{
  "intermediate_size": 768,
  "bias": "none",
  "extras": ["capped logits"],
  "init_std_o": 0.0,
  "warmup_steps": 494,
  "final_lr_fraction": 0.05,
  "train_tokens": 300500000
}
Each number is 128 + 24 x the weight over the matrix's rms, rounded and kept within 0 to 255. Layers, rows and columns count from 0.

# layer 3 MLP down (transposed), 768x192, rms 0.0941, rows 539-556, columns 0-191
[[150 117 118 163 120  79 158 104 120 130 123 128 112 130 104 142 158  81 105 147 141 139 112 135 116 139  85 112 161 115 134 148 109 132 118 138 125 105 153 128 114 109  97 137 118 153 108 109 133 138 114 153  92 125 109 143 139 162 144 111 151 115 119 117  69 121 137 114 134 114 105 131 162 113 144 132 134 125 112 165 130 143 130 134 126 140 158 121 130 135 108 107 164 136 125 132 117 118  87 162  97 133 108 123 111 126 130 142 119 149  51  84 136 136 124 119 178 130 146  88 126 152 126 107 107 151 112 114 146 131 108 118 165 115 134 154 122  73 124 144 117  79 166 150 163 143 161 126 117 136 118  88 137 106 121 119 102 140 163 121 119  82 177  92 132 117 143  97 169 128  98 112 165 146 169 137 118 116 109 147 123  87 113 141 116 153 114 114 150 122 123 118]
 [138 115  99 112  94 151 130 100 114 115 169 113 122 254 127 112 108 133 134 129 112 123 122 142 162 115 167 153  99 118 121 104 126  87 106 125 162 103 137 121 139 119 130 125 135 166 131 168 149  89 130 129 147 112 155 144 145 129 174 106 161 121 115 126 130 110 101 134 143 112 134 129 153 107 111 139 104 148 143 115 110 116 139 121  78 129 107 148 185 103 122 110  77 164 108  72 109 131 123 139 123 177  97  88 109 174 112 112 153 145 117 132 177 108 130  93 140 100 167 116 159 109 135 134 176  96 154 103 143 133 141  89 103 115 166 187 109 157 119 109 106 139  97 107 141 100 134 142 189 119 163 117  98 123  94 114 132  94 179 110 117 142 129 144 113 124 168 137 137  99 111 145 123 110 141 125 122 101 143 131 157 158 105 139 134 169 164 135 164 153 156 203]
 [108 104 143 117 120 147 117 119 130 117 115  94 107  97  86 131 143 154 143 105 134 132 137  78 131 136 149 114 121 129 115 161 152 173 120 142 150 139  91 122 121  85 120 132 151 137  85 115 150 102 108 122 127 127 106 149  98 165 103 144 105 120 113  92 111 162 121 167 122 134 127 125 125  87 176 116  87  93 133 151 121 126 164  95 144 127 156 142 106 138 106 129 211 122 101 104 122 137 104 108 113 151 147 156 170  96 122 186 149 128 121  88 146 153 114 106 139  90 132  97 117 157 116  90 134 145 110 126 138 126  83 128 138 104 174 131 135 146 171 137 131 118 135 113 130 128 126 123 116 108 114 130 145 147  90 118 161 151 140 171 110 136 125 102 121 122 104 155 104 151 143 137 150 146 158 126  88 152 133 149 171  86 110 110 100 130 137 121  96  98  86 182]
 [ 95 148 105 123  96 119 140 101 131  99 159 122 133 148  90  50 123 147 134 120 140 114 115 107 120 113 107 142  84  76 111 140 143 130 167 135 127  96 112 146 153 103 123 149  98 105  64 123 147 167 164 129  89 146 161 137 146 114 134 151 104 108 170 110  96 134 151  81 147 117 107 122 125  93 129  82 135 112 165 117  77 133 119 124 113 167 111 163  91 129 144 125 138 112 121 110  67 105  78 136 198  80 164 114 158 117 116 130 131 173 122 163 136 166 101 109 116  95  94 146 108 177 115  97 125 114 134 127 113 122 151  72 148 148 126 104 135 132 102 118 120 102 110  91 127 112 109 190 169 117 138 129 150 145 112 128 134 126 130 125 113 136 119 164 167 179 139 145 156 177 144 111 136  95 147 146 150 119 165 176 152 136 121 149 100 103 135 123 150 121 137 150]
 [138 146 100 137  98 124 100 131 147 125 152 100 127 150 160  98 141 108 160 132 146 106 141 168 117 131 113 148 168 120 127 155 122  93 131 133 114 125  97 135 132 104 113 151 124 105 136 136 120 159 166 129 132 141  93 113 117 136 127 167 125 132 122 111 108 148 148  84 157  83 100 157 154 155  93 175 106 161 103 102 134 143 139 146 156 119 102 129 100  95 148 187 133  67 129 139 125 105 150 170 103  94 120 112 106 155 171 138 116  89 104 122  88 148 183  80 146 137 153 139 122 137 101 114 158 142 141 135 124  89 137 108 107 151  87 167 172 118 150 144 151 149 162 176 120 136 130 123 130 119 137 168 156 110 104 149 132 151 159  95 116 142 118 163 163 156 131  96 124  86 133 117 117 104 157  98 143 146 146 124  93 153 131 101 154 142 162 124 150 100 160 110]
 [125 130 119 140 122 100 128 109 105 133 120 151 144 103 103 137 118 183 123 116 154 132 150 112 107 135 138 133 157 132 140 109 118 166 149 164 147  99 142 134 146 118 142  81 105 106  95  75 139 152 135 135 127 135 146 165 110 103  88 122 109 140 114 125 166 104 125 114 170 129 163  92  94 161 115 122  97  94  91  87 158  90 142  96 114 147 139 134  87 145 135 146 121 121 121 139  94 102 147 121 162 154 158 127 110 108 117 157 145 142 131 102 108  99 120 143 115 126 156 151 140 132 179  86 117 114 171 129 143 160 143 134 139 126 158 133 147 164 141  96 111 101 109 124 126  98 138 168 126 137 130 156 139 133 154 121 164  89 175 137 160  95 126 137 160 121 124  65 101 150 133 130 125 141 124 122  79 143 132 122 119 119 153 150 141 167  93 128 112 130 100 108]
 [118 104 164 138 129 132 132 147 174 133 129  62 126 124 158  85 141 152 179  96 105 137 136 117 141 131  64 105  79 145 102  99 123 136 154 138 132 157 102 125 149 120 115 112 129 113 184  91 101 146 110 147 143 167 118  83  60 145 114 138 173 158 151  91 168 150 136 167 143 119  97 120 103 121 120 161 117 148 124 137 136 178 140 128 130 129 151 127 131 138 110  42 114 113 126 126 133 142  93 160 153  97 153 126 120 166 128  83 124 105  80 133 109 145 133 123 144 162  99 139 144 123 133 104  96 116 139 146 120 145 153 151 160 127 122 124 174 126 119 175  91 155 165 105 160 130 117 112 158 110 107  80  98  61 153 152 171 155  92 117 141 122 125  83 151 136 128 111 158 136  84 123 128 122 100 164 129 129 128 110 147 125  85 129 152 121 168 150 101 121 143 134]
 [155 140 157 128 125 138 119 135 142 143 131 123  89  57  96 126 146 130 115 130 112 143 132 106 129 123 140 136  89  99  99  99 160 116 134 120 119 153 106 100 120 124 132 140 182 116 111 111 155 131 142 123 137 154 143 162 147 103  95 138 116 116 149 112 142 149 123  89 121 134 137 122 117 143 119 119 121 106 101 126 125 133 134 107 165 124 151  93 122 117 153 178  94 151 138 127 164  95 109 110 121 122 112 164 102 167 113 126 131 122 177 121 135 144 137 155 101 143 125 131 123 143 159 125 131 151 151 121 125 136 102 126 138 141 120 153 126 135 134 127 122 118 131 118 121  88 132 139 141 112 114  99 135 164 133 136 149 152 112 142  99 136 167  99 133 121  95 112 108 115 162 141 141 114  93 140  89 144 109 152 154 125 111 126 117 136 117 118 124 165 100 133]
 [151 155 170 161 109 145 130  93 150 120 145 139 164 173 128  89 134  73 126 142 111 137 128 143 107  96  89 106 117 117  81 139 117 129 124 116 102 138 135 167 146  96 111 118 145 123 143  97 112 130 189 143 112 141 130 100  97 168 122 112 113 157 154 112  98 108 114 109 171 171 145 165 114 135 125 101  63 105 171 145 144 109 122 150 164 136 151 161 136 121 171 148 167 166 126 107  92 111 144 173  87 176 115 151 107 145 148 185 107 133 110 138 151 128  93 137 140  80  99 164  77  88 107 163 168 100 161 139 139 140 118 129 133 171 112 137 135  86 112 109 124 107 152  86  88  66 101 145 122 125 100 130 160 111 125 101 145  84 133 166 132 195 137 115 110  80 143  93  67 137  71 122 103 167 108 137 125 142 124 116 141 103  96  94  99 130 121 138 156 103 166 162]
 [154 137 140 111 131 123 127 144 121 100 145 125 136 146 188 104 131 115 106 128 129 106 145 154 157 154 144 129 119 127 148 123 121 150 112 132 139 108 120 143 110 155 133 142 110 133 124 128  91  90 100  94 145 124  93 130 138 155 124 120 105 126 147 136 125 179 140 130 110 124 122 147 127 143 130 156 127  96 162 173 114 138 123 151 154 140 156 139 140 148 107 166  98 164 175 117 129 114 144 105 186 120 149 179 144 120 133  89 100 157 143 159 131 132 155 127 136 132  91 133 147 120 107 104 115 105 133 122 117 135 126 142 138 134  78 125 125 142 154 118 134 116 109 143 112 131 124 108  80 148 143 117 121 158 144 139 125 120 150 146 117 107 143 115 131 103 125 125 143 143 113 166  75 106 106 124  99 143 121 137 151 134  93 122 118 156 136 131 100 146 153 140]
 [155 142 159 125 127 113 110 145  81 117 131 148  91 208 118 103 128  82 110 107 157 123 154  98 107 104 116 103 123  94  82  81 104 143 131 120 110  95 112 136 119 137 159 162 148 134 168 114 157 117 121 148 129 113 138 135 111 108 121 118 108 128 164 169 125 159  85 125 143 115 129 140 117 155 114 124 148 160 121 167 137 155 118 100 161 155 148  86 128 144 136 147 147 166 109 130 128  76 101 103 124 113  99  82 137 131 145 162 115 117 102 126 133 124 141 109 141 156 107 134 133 108 137 144 101 140 127 134 140 176 146 137 105 120 130 143 131 144 115 152 137 138 142 134 173  85 105 159 145 101 116 126 143 140 132 136 123 109 127 136 135 114  86 132 132 130 114 156 122 146 116 143 152 139 147 108  96 114 159 108 127 144 135  90 150 176 146 124 175 126 143 145]
 [127 136 112 122  91 123 145 105  91 110 142 104 122 233 131 128 145 151 127 139 156 133 114 153 175 120 119 140 114 150 115 126 142 112 100 131 134 131 117 104 171  79 133 121 128 150 116 132 146 127 126 143 134 133 142 134 121 116 168 121  97 144 112 127 153 120  93 173 117 134 101 110 136  89 101 131 120 135 149 106 138 115 136 117 104 104 142 111 139 110 100  86 125 145 136 120 107 148 123 138 167 137 113 121 100 151 121 115 141 124 110 116 170 108 115 116 112 100 140 129 149  98 123 121 159 110 139 130 115 147 138 113 120 119 128 127 103 146 115 148  96 149 118 101 118 130 166 150 157 137 166 107  96 125 116 117 139 107 142  92 151 140 131 156 134 144 155 117  71 108 104 127 115 126 162 130 170 119 141 139 169 127 143  91 175 150 147 126 105 157 163 140]
 [109 146 129 124 157 123 145 178 147 142 106  94 114 139 157 113 130 147  93 137 142 163 145 129 159 168 145 118 115 130 122 105 106 118 126 113 165 120 117 145 106 139 137 152 106 103 130 143 111 110 179 116 142 140 147 134 138 126 159 132 135  75 114 126 143 123 110 128 120 113 131 172 162 101 106 112 125 149 121 102 128 129 135 136 155 186 105 149 150 132 139 109 114  96 138 131 142 112 121 135 125 165 125 136 124 157 122 101  91 169  91 112 147 114  99 103 128 118 133  91 167 148 113 108 122 139 147 101 124 115 136 134 133 151  86 152 122 110 176 111 104 104 148 130 156 122 177 110 157 135 159 100 121 109 129 110 158 135 125 116 144 107 128 125 122 106 140 151 160 135 124 101 154 114 141 101 131 141 108 170 156 143  92 122 125 159 146 135 107 145 165 123]
 [105 163 115  78 107 124 110  69 122 111 125 122 112 113 125 141 121 124 148 115 176 108 163 102 161 113 176 119 116  58 128  81 129  93  78 122 115 195 106  91 157 134 125 183  95  97 101 103 165 142 139 128 136 172 120 134 128 104 120 114 131 112 213 100 175  88 111  92 160 140 119 130 174 176 147 146 167 151 141 130 105 137 123 154 140 141  96 149 144 162 150 141  98 145 132 139 150 147  93 101  82 148 186 142 120 152 132 159 132 103 106 199  95 165  98 114 119 121 161  96  90 138 106 139 168 139 114 116 156  76 151 140 129  85 124 110 117 106 102 120  80 120 144 169 147 105 123  95 162 136 131 169 143 132  83 181 197  72 154  67 146 194 146 144 131  86 154 128  81  94 128 116 124 142 126 105 125 148 145 109 154 141  92  87 174 154 168 101 136 135 187 105]
 [103 137 131 126 109 147 120  99 103 133 150 133 129 108 115 118  90 118 100 136 128 187 169 126 116 141 117 120 121 118 120 131 102 150 126 114 109 129 110 148 139 158 124 109 119 106 113 114 156  91 147  93 153 145 122 155 118 122 137 114 126 153  85  96 134 126  91 137 126 110 138 202 171 153 140 140 154 175 122 127 142  98 131 161 162 142 115 186 126 117 107 123 129 134 117 113 141 118 105 161 153 130  93 142 179 139 133 115  86 169 172  97 148 115 129 120 152 130  92 138 130  83 140 156 115 162 103  99 152 122 111 121 135 160 155  79 105 131 125 177 118 126 177 123 160 109 107 112 137 127  97 169 145 134  88 140 126 120 101 100 123 111 152  73 116 142 116 110 118 150 127  79 164  68  82 119 120 104  91 157  93 148 131 141 163 114 103 121 138 179 134 138]
 [ 59 123 116 137  62 110 136 120  98 131  90 154 135 181 111 124 115 125 113  95 139 129 157 191 151 159 154 108 137 130 115 127 160 103 104 130 172 166  90 106  91 136 100 108 166 112 121 134 174 120 137 136 124 184 100 100 139  84 111 176 104 135 116 123 137 137  80 176 161 108 162 102 152 134 129 124 165 163  82 105 139  91 133 113 121 104 150 130 123 156 127 113 124 138 112 119 114 116 119 135 123 101 114 149 124 149 131 135 103 157 167 122 109 121 102 130 133 148  68 101 136 103 146 160 110  91 131 124 149 141 135 138 125 109 130 121 120  98 147 159 147 118 148 140 129 144 132 131 141 144  78 108 138 113 154 139 107 152 128 144  94 128  92 117 108 108 122 126 174 143 120 112 108  94  92 120 142 159 116 158 123 164 156 160 125 140 181 141 125  69 143 117]
 [159 143 142 114 124 116  97 152 139  77 143 137 147 116  70 124 147 132 136 115 101 138  91 113 143 156 154 142 110 138 113 113 134 132 104 133 129 141 152 120 133 184 101 152 159  91 189  97 102 128 104 149  70 111 126 130 120 100 142 115 125  85 147 130 158 114 181 137 118 157 164 126 149 152 165 143 125 143  62 167 138 180 112  97 147  95 146 150  88 134 170 158 123  89 137 129 132 111 151 121  94  98 122 125 124 143 144 120 125 114  75  97 110 140 122 165 128 151 105  95 125 166  85 179 124  70 128  94 114  97 117 126  93 171 119 152 139 123 146 153  85 128 122 202 132 118  95 102 144  88  64 140 134 116 153 112  77 155  96 135 136 144 147  84 165 122 127 100 118 152 134  94 126 108 135 105 132 125 103 149 141 144 154 109 112 152 108 115 122 110 148 121]
 [106 107 139 177 120 115 128 102  99 152 159 146 110 175 136  73 117 147 152 154 111 126  79 117 191 136 141 124 161 159 127 138 157 136 137 131 136  67 146 199 162  53 139  91  96 147 127 100 124 135 115 178 128 131  97  91 137 113 122 176 109  81 145 150 118 129 124 151 110 119 139 103 144 118 158  71 106 102 109 128 163 133 130 105 164 125 143 119 143 172 165 127 165 117 130 112 163 151 151 124 142 132 132 147 115  85 122 123 125 144  66  96 156 132 129 141 140 147 135 105 134 124  89 154 114 113  83  76 128 118 128 151 131 171 187 125 138 116 147 153 153 111 138 103  99 131 153  82 127 190 133 128 123 138 181 123 124 137 119 127 132  92 107 156 113 151  98 132 134 141 158 123 120 143  95 167 110 140  97 167 142 130 167 153 118 200 126 166  85 139  91 152]]
# layer 3 MLP up, 768x192, rms 0.118, rows 540-557, columns 0-191
[[103 103 120 123 115 134 166  92 108 120 140 141 159 144  99 137 138  97 154 107 151 118 139 136 129 127 148 143 166 138 108 111 122 125 131 135 150 117 131 108 133 125 144 110 123 144 113 156 111 103 130 135 138 114 127 121 114 167 164  98 145 149 113 141 119 117 113 128 107 110 152 136 137  98 140 134 147 139 151 126  99 107 152 143 103 154 148 148 142 112 124 123 128 138 128 117  91 121 130 145 139 156  86 137 127 147  97 111 140 104 110  96 139 116 145 150 139 104 153 118 134 126 128 130 123 106 117 152 141 122 120 115  98 118 126 105 116 168 104 102 109 121 103  69 132  87 138 138 140 136 166 143 146 134 111 139 156  73 139 129 131 121 131 120 147 100 133 124 134 127 104 114 134 134 138 120 108  82 140 138 134 125 132 117 160 155 167 110 132 134 179 145]
 [141  83 124 144 117 142 156 154 149 121 138 146 127 133 131 121 146 137 148 123 139 136  99 153 133  97 154 165 153 157  96 128 172 123 103 122 130 129 135 135 165  88 117 102 118 151  85 161 150  90 143 158 168  82 136  99  80 155 140 142 125 161 112 131 123  87 146 141  61 155 138 107 109 125 110  89 146 141 140 103 148  85 137 136  70 132 138 116 127  98 104 121 130 124 123  82 125 138 131 110 120 127 115 116  91 107 127 139 165 102  93 111 135 131 138 148 155  62 132  65 154 146 152 123 126 125 104 194 120 163  97  84 120 133  63 118 137 159 127 150  99 132 131 102 153 127 142 157 114  91 126 125 110 154 130 125 154 115 103 136 120 126  97 163 133 106 116 157 164 120 115 127 112 107 139 137 147 141 138  85 122 105 116 152 107 132 144 133 116 103 133 164]
 [127 152 115 156  91 196 208 112 146 118 139 130 159 148 133 110 208 166 156 139 137  97  90 138 143 109 124 114 108 102 135 125 152 130 101 114 134 119 123  80 144 152 152 119 113 204  75 143 117  91 157 130 143 131 152 144  99 178 128  94 136 110 120  99 129 135  87 114  84  84 131 102 117  78  96 108 119 120 128 143 128 143  99 149 115 159  98 122 109 141 111 136  90 155  97 128 106 130 129 132 149 154 140 105 148 119  80 126 159 131 147 148 116 120 135 159 162 132 178 113 135 139 165 146 145 144 105 141 138 142 156 150 113 118 142 104 110 163 126 118 150 161 102 134 128  63 179 145 123 123 120  98 131 108 126 112 162 148 151  81 116 113 120 161 129 140 104 143  99 122 114 160  69 119 115 107 135 153 126 160 132 123 138 156 110 166 138 129 129 134 145 159]
 [143 146 125 124 136 115 140 124 152 126 118 167 115 143 148 138 147  60 153 162 129 137 113 145 127 163 194 164 101 133 113 139 131  79 186 106  84 175 149 124 131 118 117 136 122 155 111 121 141 102 116 115 116 142 141 133 132 158 141 130 131  86 121 106 130 124 123 172  98 164 128 141 164  97 114 114 130 126 103 139 113 154 128 132 125 135 116 107 117 122 124  99 114 148 157 124 160 157  94 115 166 146 102 125 130 134 114 104 146 140 111  79 166 117 132 149 112 153  97 149 101 113 140 123 141  89 114 110 114 115 102 140 116 146  85 145 102 110 127 142 103 117  97 155 156 122 139 119 123 139 143 140 112 153 117  95 153  64 133  62 112 132 109 142 129 141 127 127 117 137 131 166 119 136 138 121 149 156 131 139 153 117 154 115 114 138 128 130 109 136 142 142]
 [145 103 147 133 164 129 168 155 131 150 145  84 132 132 120 116 123 124 130 145 159 111 118 145  97 151 142  90 183 155 149 135 118 140 102 134 130 127 145 108 115 111 109 114 102 136 100 178 133 117 174 102 169 141 143 102 165 212 133 113 133 113 127 138 162 102 156 138 126  98 137 111 132 156  97 156 161 115 163 142  90 104 119 131 128  95 107 113 119  79 114 121 150 147  97 104 106 170 115 129 144 133  95 101 121 137 118 128 124 132  91 113 176 115 134 106 133 131 113  80 153 161  91 172 138 153  95 102 126  69 108 140  65 124 121 135 109 135 131 126 183 114 109 102 197 168 110 135 145 140 115 177 132 156 130 118 127  81 165 149  66 145 136 118 101 141 132 139 142 111 148 144 117 144 152 146 110  93 153 152 136 145 174 105 170 115 120 118  77 117 135 126]
 [132  93 140 148 102 116 120 149 104 106  91 105 121 151  90 139 142 149 138 119 133 134 141 143 124 131 126 113 134 180  95 141 121 116 112 122  95 123 168  97 112 145 188 119 140 141 140  95  97 114 114  96 141 172 138 113 115 141 177 136 156 166 120 124  87 111 104 110 155 117 104 114 126  83 121 113 128 129 166  81 168 104 125 127 154 116 163 141 163 156  87 119 120 152 143  94 108 102 145  87 151 151  50 128 110 176  98 148 120 135 118 129 117 126 128 143 186 117 140 134 129 113  89 138 143 159  69 164 129  99 154 107  81  90 138 118  86 135 118 141 144 129 128  96 155 109 101 150  91 176 121 116 122 147 136 105 117 101 184 150  78 164 111 146 138 125 105 158 132 119 140 102 116  54 119 125 114  65 108 165 148 115 134 130 115 130 108 100 122 102 144 153]
 [ 98 102  75 126 129 139 179 138 105 124 110  92 119 121 164 100 127 111 150 126 161 125 103 123 137 118 183 126 190 130 119 141 112 107  99 135 149 111 146 141 148 122 146 125 130 154 119 133 125 127 115 155 137 111 130 105 136 126 180 143 151 126 124 128 135  93 117 159 140 149 115 100 121  94 161 156 139 143 164 145 128 108 127 135 124 132  92 152 132 130 130  99  94 119 131 114  82 128 119 101 156 117 117 137 152 128 111 118 137  85 114 119 131 126 149 122 170 114 119 120 139 104 123 162 133 126  84  98 140 122 131 111 103  96 147 134 131 157 126 155 137 183 136 108 135 138 115 140 108 149 166 152 139  80 139 100 127  95 185 169 140 133  96 150 136 120 132 150 109 141 158 116 117 146 159 113 176 109 113 122 153 154 136 102 117 140 142 112 124 103 172 168]
 [ 96 131 120 106 138 162 126 132 159 131 125 118 142 177 148 109 160 166 122 128 129 107 134 185  82 132 150 105 108 117 155 160  84 109 120 134 141 131 133 146 153 135 100 134  89 156 138 153 139 119 171 159 133 107 119  94 135 126 144 136 119 128 165 134 133 118 111 137 128 130 122 128  98 122  58 147 160  99 168 126 116 113 160  98 102 116 112  97 138 131 208  96  78 175  88 144 114 108 118 173 142 119 134  82 120 131 147 104 139 128  97 136 168 136 113 109 151 121 157 118 129 152 152 132 138 142  87 142 111 156 139 163 125 134 133 167 150 100 109  74 122 116 165  86 146 178 162 132 155 102 146 157 115 131  89 110 114  66 172 118 179 129 135 154 112 130 112 132  78 153 128 175 124 120 155 118 142 128 145 126 170  99 150  99 158 143 119 107  86 148 122 100]
 [132 109 108 132 111 141 121 124 129 138 171 144 124 139 137 111 114 166 123 124 127 144 105 166 137 141 141 118 106 156 152 145 137  88 149 145 153 101 147 138 129 107 130  94 121 155 123 138 150 134 171 173  97 154 142 109 112 139 168 106 128 169 140 108 126 148 138  96 137  84 145 103 146 122 123 112  91 126 125  97 147 130 153 120 124 139 153 120 131  96 120 102 106 100 131 102 125 156  99 146 161 131 115 114 143 165 145  99 100  95 113 119 110 130 133 131 185 105 131 102 147 107 146 155 106 115 135 155 153 121 156 123 116 117 111 115 155 142 122 135 115 129 148 129 155 141 118 167 154 159 123 147 104 121 129  55 146 102  99 130 155 159 125 143 112 144 127 149 111 128 124 172 124 153 143 135 199 117 115 109 121 130 129 132 108 114 150 104 106 134 156 152]
 [103 118 112 156 124 190 197 115 157 124 157 129 101 134 168 135 161 120 114 140 109 111  97 174 110 157 138 112 166 149  64 129 155 101 118  98 169 137 149 147 126 136 142 120 118 149 112 131 125 139 132 116 135 152 140 112 119 165 125  87 114 128 136 115 156  90 127 134 109 132 116 102 113  80 138 157 130  83 123 112 101  90 115 117 119  89 131 135 191  89 149 122 131 128 120 123  96 136 114 141 116 122 120 141 160 148 120 125 171 120 135 103 126 128 170 107 147 119 108 142 163 125 157 107 135 105 108 122  94 156 150  98 121  82 138 153 112 131 153 132 126 103  90 154 136 104 181 161  94 140 151 135  85 107 132 121 131  65 125 136 132 133 148 108 121 150 131 132 154 142 163 112 150  94 134 138 140 117 146 139 163 139 128 100 135 121 138 113 106 172 139 123]
 [124 117 139 151 115 115 126  96 122 131 120 134 144 147 118 113 120 148 111 131 144 123 149 167 114 105 100 148 138 150 110 132 131 121 131 140 143 132 138  91 159 128 149 140 114 114 120 118 135 138 173 139 128  77 170 113  54 145 145 111 113 133 130 123 154 109 118 168 127 149  83 125 127  95 103 101 148 146 172  98 143 129 123 140  88 109 159 100 173 125  99 125 110 138 125 122 106 126 105 125 118 125 108 113 142 129 127 113 153 117  84 148 143 126 143 103 123 132 125  92 144 105 115 111 139 103 108 155 138 118 129 130 105 125 124 127 117 142  72 121 106 141 112  81 142 110 170 121 128 126 160 102 111 128 112 111 150 126 103 127 116 149 143 190 144 113 122 109  78 137  95 117 112 111 167 101 149 129 121 131 129 149 130 124 129 130 158  88 139 142 137  99]
 [151  96 105 176 100 158 141 128 162 102  96 144 132 136 102 107 151 147 152 129 104 121 149 118  95 127 167 184 147 170 148 154 149 111 134 114 121 103 140 115 134  98 125  95 124 124 125 119 143  86 117 152 132 105 133 111  94 199 124  97 140 159 143 133 132  93 154 113 117 120 137 115 141 139 122 135 127 150 154 120 139 106 119 115 133  72 100 145 117 130 155 142 159 127 127 120 130 134 119 121 168 128 123  90 136 150 134 132 147 109 134 152 108 116 121 135 152 111 173 146 127 148 147 181 124 120 122 146 160 124 152 104  94 107 124  97 130 121 110 103 168 131 131 130 155 108  98 157 119 133 134 185 146 155 123 122 103 121 161 106 110 152 124 182 171 170 146 126 143 107 134 127 141 109 169  98 127 122 132 157 108 142 127 129 117 150 112 166 156  71 135 135]
 [ 99 127 168 101  90 114 160 103 119  50 155 154 131 141 104 111 141  90 121 116 134  68 129 179 157 120 152 156 125 146 106 126 139 110 158 158  90 104 136 103 125 111 148  92  99 119 109 165 162 103 167 144 168 133 162 116 106 165 136  85 167 140 144 100 122  66 122 115 163  74 110 102 177  61 112 181 145 132 179 140  85 133 137 167 124  90 125 188 149 137 116  77 128 137  79  95 120 143  76  90 110 156 109 141 109 119 100 125 129  92 106  60 124  89 106 146 177 124 142  79 117  86 141 148 133 107 120 165 197 120 137 114 123 114 115 153  84 159  73 130 104 113  95 114 144 136 161  99 113 149 128 105 131 200 126 100 183 109 155  60 119 154 161 173 162 129 143 126 145 119 148 139  88 155 114 105 135 133 109 141 151 112 123 121 118 137 148 162  88 134 104 127]
 [154  89 100 122 148 119 142 110 146  94 117 137 108 132 139 172 167 164 158 135 157  91  89 157 118 101 109 140 115 111 123 142 127  96 131 163 151 144 142 161 139  90 157 138 153 124 113 131 133 129 127 156 127 115 118 109  79 151 134  97 127 124 113 159 151 131 124 114 106 162 148 103 117  71  78 128 147 138 138  74 100 125 104 111 100  77 120 112  84 107 113 154 114 120 148 130 141 133 117 150 142 125 135 129 107 105 101 124 143 128  91 124 104 125 135 117 135 128 152  99 115 160 109 137 124  97 145 154 109 177 139 147 166 129 116 134 143 120 114 114 107  73  99  65 142 153 150 156 118 134 134 113  95 155 177  97 104 128 110 120  62 135 142 155 143 133 136 131 101 152 107 134  77 142  96 130 112 142 127 100 180  96 112 126 130 130 110 136  99 120  98 129]
 [119  80 122 142 115 137 118  98 112  96 108 120 131 147 104 131 146 141 122 135 146 122 111 168 147 192 106 136 136 136 100 182 143 121 148 169 165 137 154 123 124 121 172  81 170 115 143 131 134 125 103 154 124 118 110 122 133 141 154 130 128 155  99 164 156 100  89 204 111 165 129 142 160  90 136 163 117 135 128 123 112 108 103 113 124 119 137  95 110 149 114  83  78 130  79 130 100 139 126 124 140 100 114 132 136 118 131 105 159 119 110 102 109  80 138 114 146 101 139  89 122  95  66 122 137 105 124 124 112 171 138 118  95 140  74 146 106 127 123  99 158 128  90 134 138 133 136 135 137 115 142 126 106 128 123 106 124 159 144 119  80 163 115 145 140 169 133 113 110 124 126 106 131  78 151  94 125 128 138 135 130 104 130 149 113 170  97 114 119  99 170 132]
 [ 96 112 124 178 131 170 117 143 117  78 124  80 128 156 102 142 205 126 129 121 132 101  77 105 139 150  91 106 142 128 106 125 134  93 136 105 140 120 141 105 157  98 131  91 129 142 109 161 124 142 116 145 175 157 134 115  94 102 131 147 135 151 102 120 149 124  98 140 128 143 140  96 148  89 129 169 139 138 105 124 133  88 113 157 162 116 148  86 124 136  93 130  87 129 104 122 103 124 107 145  98 131  97  95 153 137  93  49 122 141 113 112 102 103 153 126  95 116 177 119 134 102  74 117 109 169  72 131 126  95 131 134 107 105 153 127 125 122 121 122 181 152 119 126 136 108 125 143 158 141 119 135 108 164 109 116 120 126 106  86 124 148 101 153 148 110 149 134  87  71 150 129 128  63 162 127 109  84 123 140 130  76 139 132 123 125 126  82 124  89 114 134]
 [155 125 145 164 173 134 106 129 134  93 134 109 140 149 162 133 179 119  99 151 132  87 107 122 129 149 122 134 167 143 110 110 122 142 148 150 120  98 144 139 160  82 117 137 185 144  77 148 127  87 102 126 134 118 156  67 140 143 103  65 142 135  99 184 194  98 136 174 153 123 169 113 166 129 107 150 160 130 118  76  82  93 163 149 141 141 140  99 130  83 133 155  88 161 107 125  83 117 118 143 144 166 131 137 130 114 142  84 125 123 147 138 148 102 151 158 140  93 147  92 181  76  81 147 155 114 163 154 111 142 128 114 136  98 131 169  93 160 144 126  88 139 162 158 120 116 166 115 114 154 157 114 115 127 101 126 126 136 127 115 112 100 144 159 138 131 130 154  80 126 128 132 151 131 114  94 107  91 119 164 169  98 107  91 128 140  98 121 148 124 115 125]
 [128 115 164 140 131 148 106  87 108 149 131 140 138 127 129 102 133 135 111 145 134 119  88 159 101 141 113 142 164 112 107 163 146 101 101 116 137 133 117 103 125 105 139 138 100 150 113 160 123 112 135 175 160 154 121 111 103 124 119 101 118 121 123 161 168 106 162 111 144  90 128 104 113 108 144 154 122 178 121 112 134 125  97 191 129 100 118 152 132 106 148 168  93 130 123 120 143 121  87 130 104  99 111 106  94 137 121 144 144 107 127 105 125 151 160 101 134 119 117  81 199 109 129 139 164 131  63 132 135 111 147  85 103  63 126  66 132 167 130 153 114 159 131  71 138 116 153 101 109 141 193 152 143 117 109 139 167 129 167 120 126 122 125  90 126 180 136 107 125 133 128 139 132 131 148 122 112 150 137 167 130 138 121  93 166 108 201 116  86 103 122 139]]